{"hidden_act": "swiglu", "bias": "none", "init_std_qkv": 0.0654, "learning_rate": 0.00756, "max_seq_len": 1024}
Each number is 500 + 50 x the weight over its row's rms, rounded and kept within 0 to 999. Layers, rows and columns count from 0. Numbers have three digits each. The size before them is the row's rms in percent of the matrix's.

# gate: layer 10 MLP gate, 256x96, rms 0.275, rows 183-238, columns 32-63
# up: layer 10 MLP up, 256x96, rms 0.281, rows 183-238, columns 32-63
# down: layer 10 MLP down (transposed), 256x96, rms 0.272, rows 183-238, columns 32-63
gate183 101:511535483482483457485489490445494460443549443513478607470490388526576512370547455470535530513401
up183 098:585475439477526538568485539503598509412462526478473464452517522383627461511479588425585494541591
down183 094:543570500577419537556490461507440510546438453458543452521481559562413552525491479456525461547507
gate184 087:516601453529508560535482448572449462430447524491582403525504449482487567497489512497423474651481
up184 098:492455526436419548477527517460558492498443456560453521527512352512468411512561497542559444464483
down184 095:496379494495418480411524392440418514469443534472452522485491534462431501501521567480534486371399
gate185 096:433564481517498542477518581393469413432457500481563452400524418501503461570493545463471403472398
up185 100:492468492505551492557510387434386490474420534411499513552452490514472435504528569503534557494489
down185 097:448543442475422537356515499472515489526484482576460560484574552576489541453491406549570452396484
gate186 110:549464541512362502536487491467450507459507498575529464472448590526604445524530468500493405495441
up186 096:515478513560556527503508498525400557491508423536493435503502496442536471498410417478571569551494
down186 107:562526421468421485413505415432532481577542486588490468497502619531433472636523526487476482469488
gate187 100:540603438435345593490448494463476532393490405590495575500482484504468480586533509478496456511530
up187 095:512449487438459514438511513474464485525471497640419469560473525559512399533551574650479495506526
down187 097:454454486480417476503442521470454522464495460483506435435566500443545552456404514571505472547549
gate188 100:538489607508464440503560456421462466481497504583485489415552497521523459523458382428445499482462
up188 101:516466551494417528404489557542453458553499468596523484410455489416550541519551561488459480469506
down188 098:479509541470517514486449454539518484401422477444589441546472526597433546510473489466450509464531
gate189 100:513484498523506465562548472390526483475576466549457531454501532505502399597576388506548530458517
up189 096:521461481424473449465580567481489434491524526448500464587507469548479536507351486461489399436514
down189 096:545550500551528513455491485507475502470519523566418476541476538455497500513532523544611499485549
gate190 099:556516533476544522414451546371513490491562485502513523575464459539444477539555539419454506525522
up190 101:485551514481554474584485513602577437523486567552504479417551496528453490464470428460516427513468
down190 102:580539472628531528591504473361421448530436527515528508544559502537490501498488489363475479488495
gate191 109:447521446473438536415489454425572494475482578518523503434586380451467388489466421489506474532458
up191 110:533438573536517519551506625478488538546538487551454502466479482506548551527551465531494519495478
down191 105:496542553557474532487518507507494412497479462506522539514580537539423559505577568519524515497595
gate192 097:465457507462472539567440551484375447408595457534439443430519514458485480517485630462443513510569
up192 097:453578539493503427462509449528457555476484440393513456525496389542479585488482536546462449460587
down192 099:483477583403475527494488485491470421518555570529433496536542533433488516482503563644458567457407
gate193 101:448459542454415536516531522485472538541542512573579442543460552456564453563540524459577476455460
up193 100:515619485521420415486511535550514449449512481446498458505494537614449419450551387581523535504518
down193 102:499529529501424532493443408537486573541478463479543493512583589479522520560491506474499463522458
gate194 104:431515402502613501438452483439485510521609518549459519431528422596557479411447491538513506536474
up194 105:536478605521537542579537499448521497540468479431502531511484478509393390516473434516533427599540
down194 104:488496545386531588467510577525518519551496501544527474500544376455487412481497598454543516601513
gate195 103:451572521549540445527477426534542491451448487551541466476520474488455435508514493469438447544459
up195 105:467529451536610510463485485523396459526519538452591444449516557489522486428404556450415474552470
down195 100:471442579527483459564478484544580503499524465611578500611467500493504464528484554488479573526543
gate196 109:402529537443513481507446529481411567459521431479483421514592515418509488612444524492549511581562
up196 106:492370556494468492481498554510531579587411482561422494448544507440453430508440498468506504570482
down196 112:497518395482564531552538466512402498573536452469489480505512540598544497494572458395397474522495
gate197 102:478471601526494583442548399510549577469477430515492495468481504495507478554522424490511525514456
up197 102:404489524553491560541495578481545576543570552449439515394455526449442450424561439427502560469558
down197 102:490474531452488539509533571525444488512531398517559530585582593538500467550458514512449564569500
gate198 095:462549482528473522452546505553490494520469507563429458493565524507574548535522367440541493559441
up198 078:516535543597496586464583566517504514533569556597513546467556471485514455548526494474426577473535
down198 108:516548481535430500524507511433468493544464470475404483470501508463538529507528364536505518399522
gate199 097:409442554587535563471499537454471504545529495507511491454530499460491472516525536489470497506520
up199 102:491495536562444545554545480401495411469546533454588491468442453590479524455565490430512449503408
down199 104:538525523509517463445528481552470496476486514540405517469545470470469461626466495470472415441520
gate200 101:367549509425440520404475493581517489561470442471431474434570545445486472547438513478455585443397
up200 097:514397400493546532496562562545547490574468581553533553548478537454553599459550557516473505472544
down200 103:481482505521503496565518449433550505489472501424599416550412509468399490491546493402452430488525
gate201 095:505485440515532514566520501506444576537514486490475392503492473444450461550466480511452439538388
up201 101:579524486569553528542566527528568542540529514482470463464514524466572586480547464591553468430497
down201 098:518421420516434467517446450409489525593525476430466474514435526558459542544486532475473457480461
gate202 096:540570436447522575435504509494500468491437510529472404516528469547653524462452434539520522487474
up202 089:441446466541554498442493543519506459540477466486485470434491520417488452456514453550518476434433
down202 089:536527477530569446532574543478527556497474449480454530499493453524529556460481436598448541576480
gate203 111:520527520571460492576572398433472504544492465543485439524522578464517499516501450523458513516402
up203 117:507519438470357538488464517444517558506565578464465471527473529422561495541497510479538467495420
down203 104:485535569536454422487492476522470575431600378503465442526429436484520557481497506518451524447536
gate204 107:560423413540503589474467513455446524417475474434434426417461480490458565450465551439452526461536
up204 101:490550492506489551433480500494462476444442500512553495617537506532445507480499462498554411417546
down204 103:511436485520479475505488510481477497455460478460459465568547413536479520461523480449387483521495
gate205 098:467503508431480490460561421534449466497464509474568476461493506411519409559400419519396496489560
up205 104:512516547528469544510404568521494524577462549545512452506616518541565497544570560499570614553498
down205 090:572499516450515529455478503509501461452498554440421540519444495495526530534443487584510463463507
gate206 097:603518541612491532521489427536437481550501508556609495573504558500455531414331515386417467449487
up206 104:595469523523506550528400526587480433559467453441490545494479493501484485507582491525554535585445
down206 108:508499488478524457548456464480567513421504381438445513592480575485530502558488581492457512475516
gate207 090:470552438419453490488547489528459478539445438424571466565502465469402519558433421539597533535460
up207 103:422428508459427507526505424601464577505388519567513517526500536596425569456511547560454550566455
down207 098:499541509491418531516508549489416522582534504407532519522454390479422465430480425512499450560480
gate208 096:599467460529567501483476533607474509458434533509419529521576554471518463493525503505494495410475
up208 102:465532476411435470448364514422515540505465452468427460451474461489463424459506498471459490548569
down208 097:495438473599509446484520563504507461550522492456569401514443494497530550565504510458539535535477
gate209 085:446468481423511485480609501488439415473528470571489498482495574569519461508529474517465451515476
up209 086:457448559483445463461457420541579601505447539457534490489507502451429508399524503456581448482442
down209 089:515483534516524485511556544498416556622518503511521452536523537544504536511428451404528531527579
gate210 101:550495570462419533517481501522472405524519502500483499562519488470419507461453467570411445470430
up210 100:586576565451428567474441439553593474526588486488554484519441565537559534460542422505514414512461
down210 104:503430546571465590516524501545573520354470501451484476464471472543479527533469508396407434463508
gate211 100:465423523549571511534461479503516532468466472492512493448550481434455530479397486516505565552482
up211 101:548526490494555460537475491536427404465390588550480476503468526423490562493474498498535517529447
down211 107:453487536462467546541492626427485437509562540521529427532509528514557454395537558522482554479515
gate212 089:615472465504457462507400506453619505452551493456542510447461585507483553470465539435514500498507
up212 098:481492515643474672555492510573496490539561488432478440568568467504492468564431577446549537401474
down212 102:523413486481459535538519577491500567448459574473500545512486616506495525486466484560416471470500
gate213 096:433495487456531594534502583532517437627526540547503481522485393476608534532453540524623560485498
up213 101:476584491419468514538581605510485479435465426515484479621532601521504455538562489521479506589504
down213 092:611449485475523512503471437570512597474550448464434639415550497454508578496499550461440540497479
gate214 092:476565454483460432512435526453481600441525441464476517509373486461506499510484478526481485474430
up214 093:464564520490511503493495538485507539467490394551475484493498612508490425461552564474465563615595
down214 089:530457616473479547455515525540514443496568532438543474512576471523511507526476504421431537494479
gate215 101:404488486606490536473523476555544539525403447526554529452533553588488381444518552556513466491467
up215 106:495565497532488579405506487462516524429437536544502505457524510491551491500515495439493527503494
down215 107:463503531580531584394533568483524526420460574531520451473623543519478521488457549567461426504498
gate216 101:464440555566471368498509457573491462446587581557466522539442485493523582368479569366535565537567
up216 100:495526479598487426482436519472459490467402543499503565442533413454462465570553461546536495566496
down216 097:465540489442488426521453577524534522516556473533610448467607577478446535557472493507479476450481
gate217 104:483485562481517422480487480450468547494497492453621395497454423369496557470439500533490404501414
up217 101:577483405590481480517435479542499499496500427480430563535462525532461554592443473542455518497538
down217 103:417504479456470441502519534456508466480508507420453473505490484521556552553536471551599498453521
gate218 095:557419466548457446475344516502486437449549532517457437492492556580522486502513542523509469530544
up218 112:490489485461666511550498453459441497518505463464520568467521524500455503462486455392605511485543
down218 109:557467558490482463552497522587594413570485473491610490582543485573505522478476540449455563487508
gate219 095:430523579461504402445477538560518537480453478468599460515574504451514465421542413515511563560470
up219 094:515471476566481541442584583473488481581515522524489537527395411518536499454490579467491529441475
down219 092:438505470534513512440566596469582556579406408452535490389517523442500464471597486530467576527442
gate220 103:458482528555407521616507547509568475521540531404502507443488500508622488546482520504444531384411
up220 109:539569480479513518511508460421556652540585630496518459512534451520478545509507492431534490448464
down220 107:520568515516569513417517568529485576510536491588445462505454548542585456466486532388511462466483
gate221 093:586555455570526528525569495511391527447392509543534443437435557437559624424459496480445598429430
up221 100:496488567474495444475507512535609441513572501571540547514519493478468487593480513595535479466517
down221 107:535545430554537418574491488503429546533489471453475506493429581532530544436438539570458539492413
gate222 102:522405505551494505562418489426458526549504473410508420424460500424443463570429433524476517474600
up222 108:477428576503473512507487466540387478482546477541425598451600427464465488486529523450452387489462
down222 105:545488496520524468420498440460441542462438516460477495533492533486563552507460604560463538501533
gate223 100:435478477451607494527469470566512433472553474534491554464441517499558451602437489526556486534519
up223 103:504455430471590405465526546531466488454489503530463457518521501568504471439414480498545483476423
down223 108:511560471544435493410515461425462498537489487493517487502550519501421488489427500509606472459489
gate224 104:498477606442513504457467508525498526540480503534482488510357537532598558546523378451521498466435
up224 102:488513469429451461460515506475513424435414420450422526513515466508435494514438477561465468466487
down224 101:505479485515407570429490495452489505528557496534499487502551530514478504537577478511503549394507
gate225 104:505519476585493538531465520497529488508477467482418396547492497502524573546502439524607445572528
up225 103:428529573442457491518583511449470493480501631620486521490496502430426478500433471507477530477552
down225 105:585482540485483490545532502502520546543516517589505450453409549576488471611529500639545577522517
gate226 094:544535456504461533539574528443467466539466495419423507640496493436515528473488521538537555522558
up226 097:529542456526491375407439505475522440456531482505524574460558501474465496519516432457399425478519
down226 105:534450536576529463539456449431518491501565555504478526537528531455467534542573484388518556461495
gate227 099:476443517624416495449536466523520464437416496581574423494572510495492454565503469605482524505371
up227 096:389507548557449463493500486617466415481574467413497454466528433535495527531523533565483414467455
down227 097:583458475481540539549444518432400503540482384457434469486373485525490529540578487416480500502511
gate228 097:471499568499448464451506434415508415463485399454478437456462417432458424522419553424559512550539
up228 095:499530514457541438523503527518554540487383462457558439483552451520493467508427455491477450520482
down228 105:513593433519584451488459467458486491492516559524426573561460569483550498598545460565488550486483
gate229 106:530468485586478498532472470495439465476462538509595450613504546442427498389440541562487486540513
up229 106:520395520483478529540422418509461470474462519500524459468475475448545478473528382602484434565523
down229 104:574472497536479461632531452451535548454439529429486570433542407571520577552499465393552559504528
gate230 098:486569435482541510468465506490495533473471449502493536535498478497476443495476377619512572527452
up230 098:478531507520548452433531492404528597389555404530475461490489463501529503516503500561530491551459
down230 104:447555520491455496487449541583442479453512448509598487436410457554457574495434482499501473466511
gate231 102:441440403484505481433484518432438546430500475526566504534580482535440551524462532535567476514460
up231 095:447446575530581461615543471510473538533569499542487454522542546505539505480465474507540515524524
down231 098:545488434542478505466450486469490486550484551461475512508560484429571480446512482486478524431501
gate232 119:497499415504447514485471411468400508453483476423460407439521402433474507510436541434426491510518
up232 091:475517463519468579502527529524494492508428496485523424543573451568489512510528582375523502481434
down232 095:470386470517544470479440470495505487433460452527477552547513575507515487453504459532515525459508
gate233 098:527544544528502542559552476453529525517437516562446492529522556435508442514516415491418506492508
up233 109:486425463413531575560476479571511534500534500510413485505455495455518523528547488465596483573563
down233 106:498475470445525521520508530386464486511512495585494458553479434508480513442441540498448512468436
gate234 096:538437536429503566457466549475493475464611548491618573442455470443412494543522437541500518483432
up234 101:440581475526534560554447462473510516585471493494508576362499554474548511569431548559563491457412
down234 106:503431488434497463461544471510564572607594470571528513606451510511535466496522465496481466489527
gate235 102:441437596482535452482480553536537458523537503537423483576424631558556594494550469452438499514469
up235 095:491461552497562543482521506515534500533534470529506520550443585569472570473517533367500446485582
down235 098:454388532499423410454476509432521540452515504498519492445579544554456542459478464571536542538553
gate236 092:514465381577548537493501461502512570433526486508461468479540538513522570492454516416512445470587
up236 101:458445516477569439560537390534505482490602528483507451538488533545519627501542511525388506575558
down236 103:464531490506564504532441603489523464581488477486479557527542485467488511463460528563443583510482
gate237 100:416494568499517505483577479442473466520419466488449494496513430542537523543489448426504420532553
up237 102:520461537418544610581447448536492483543514498534524406468449488467559436520464511520537559553428
down237 099:499512521448504456417501545596513487550563482519402443413515448439533458529565494434554486465559
gate238 102:488376504522562508524454522499455562558513582498461464458451472482527439505493499424485459533492
up238 105:464563455521552571571600512315530539551521481466556481566482539489474562481532462484533486538486
down238 105:525536362488468426528487539559479460537527586516583501422481553469451519537465503556479550517484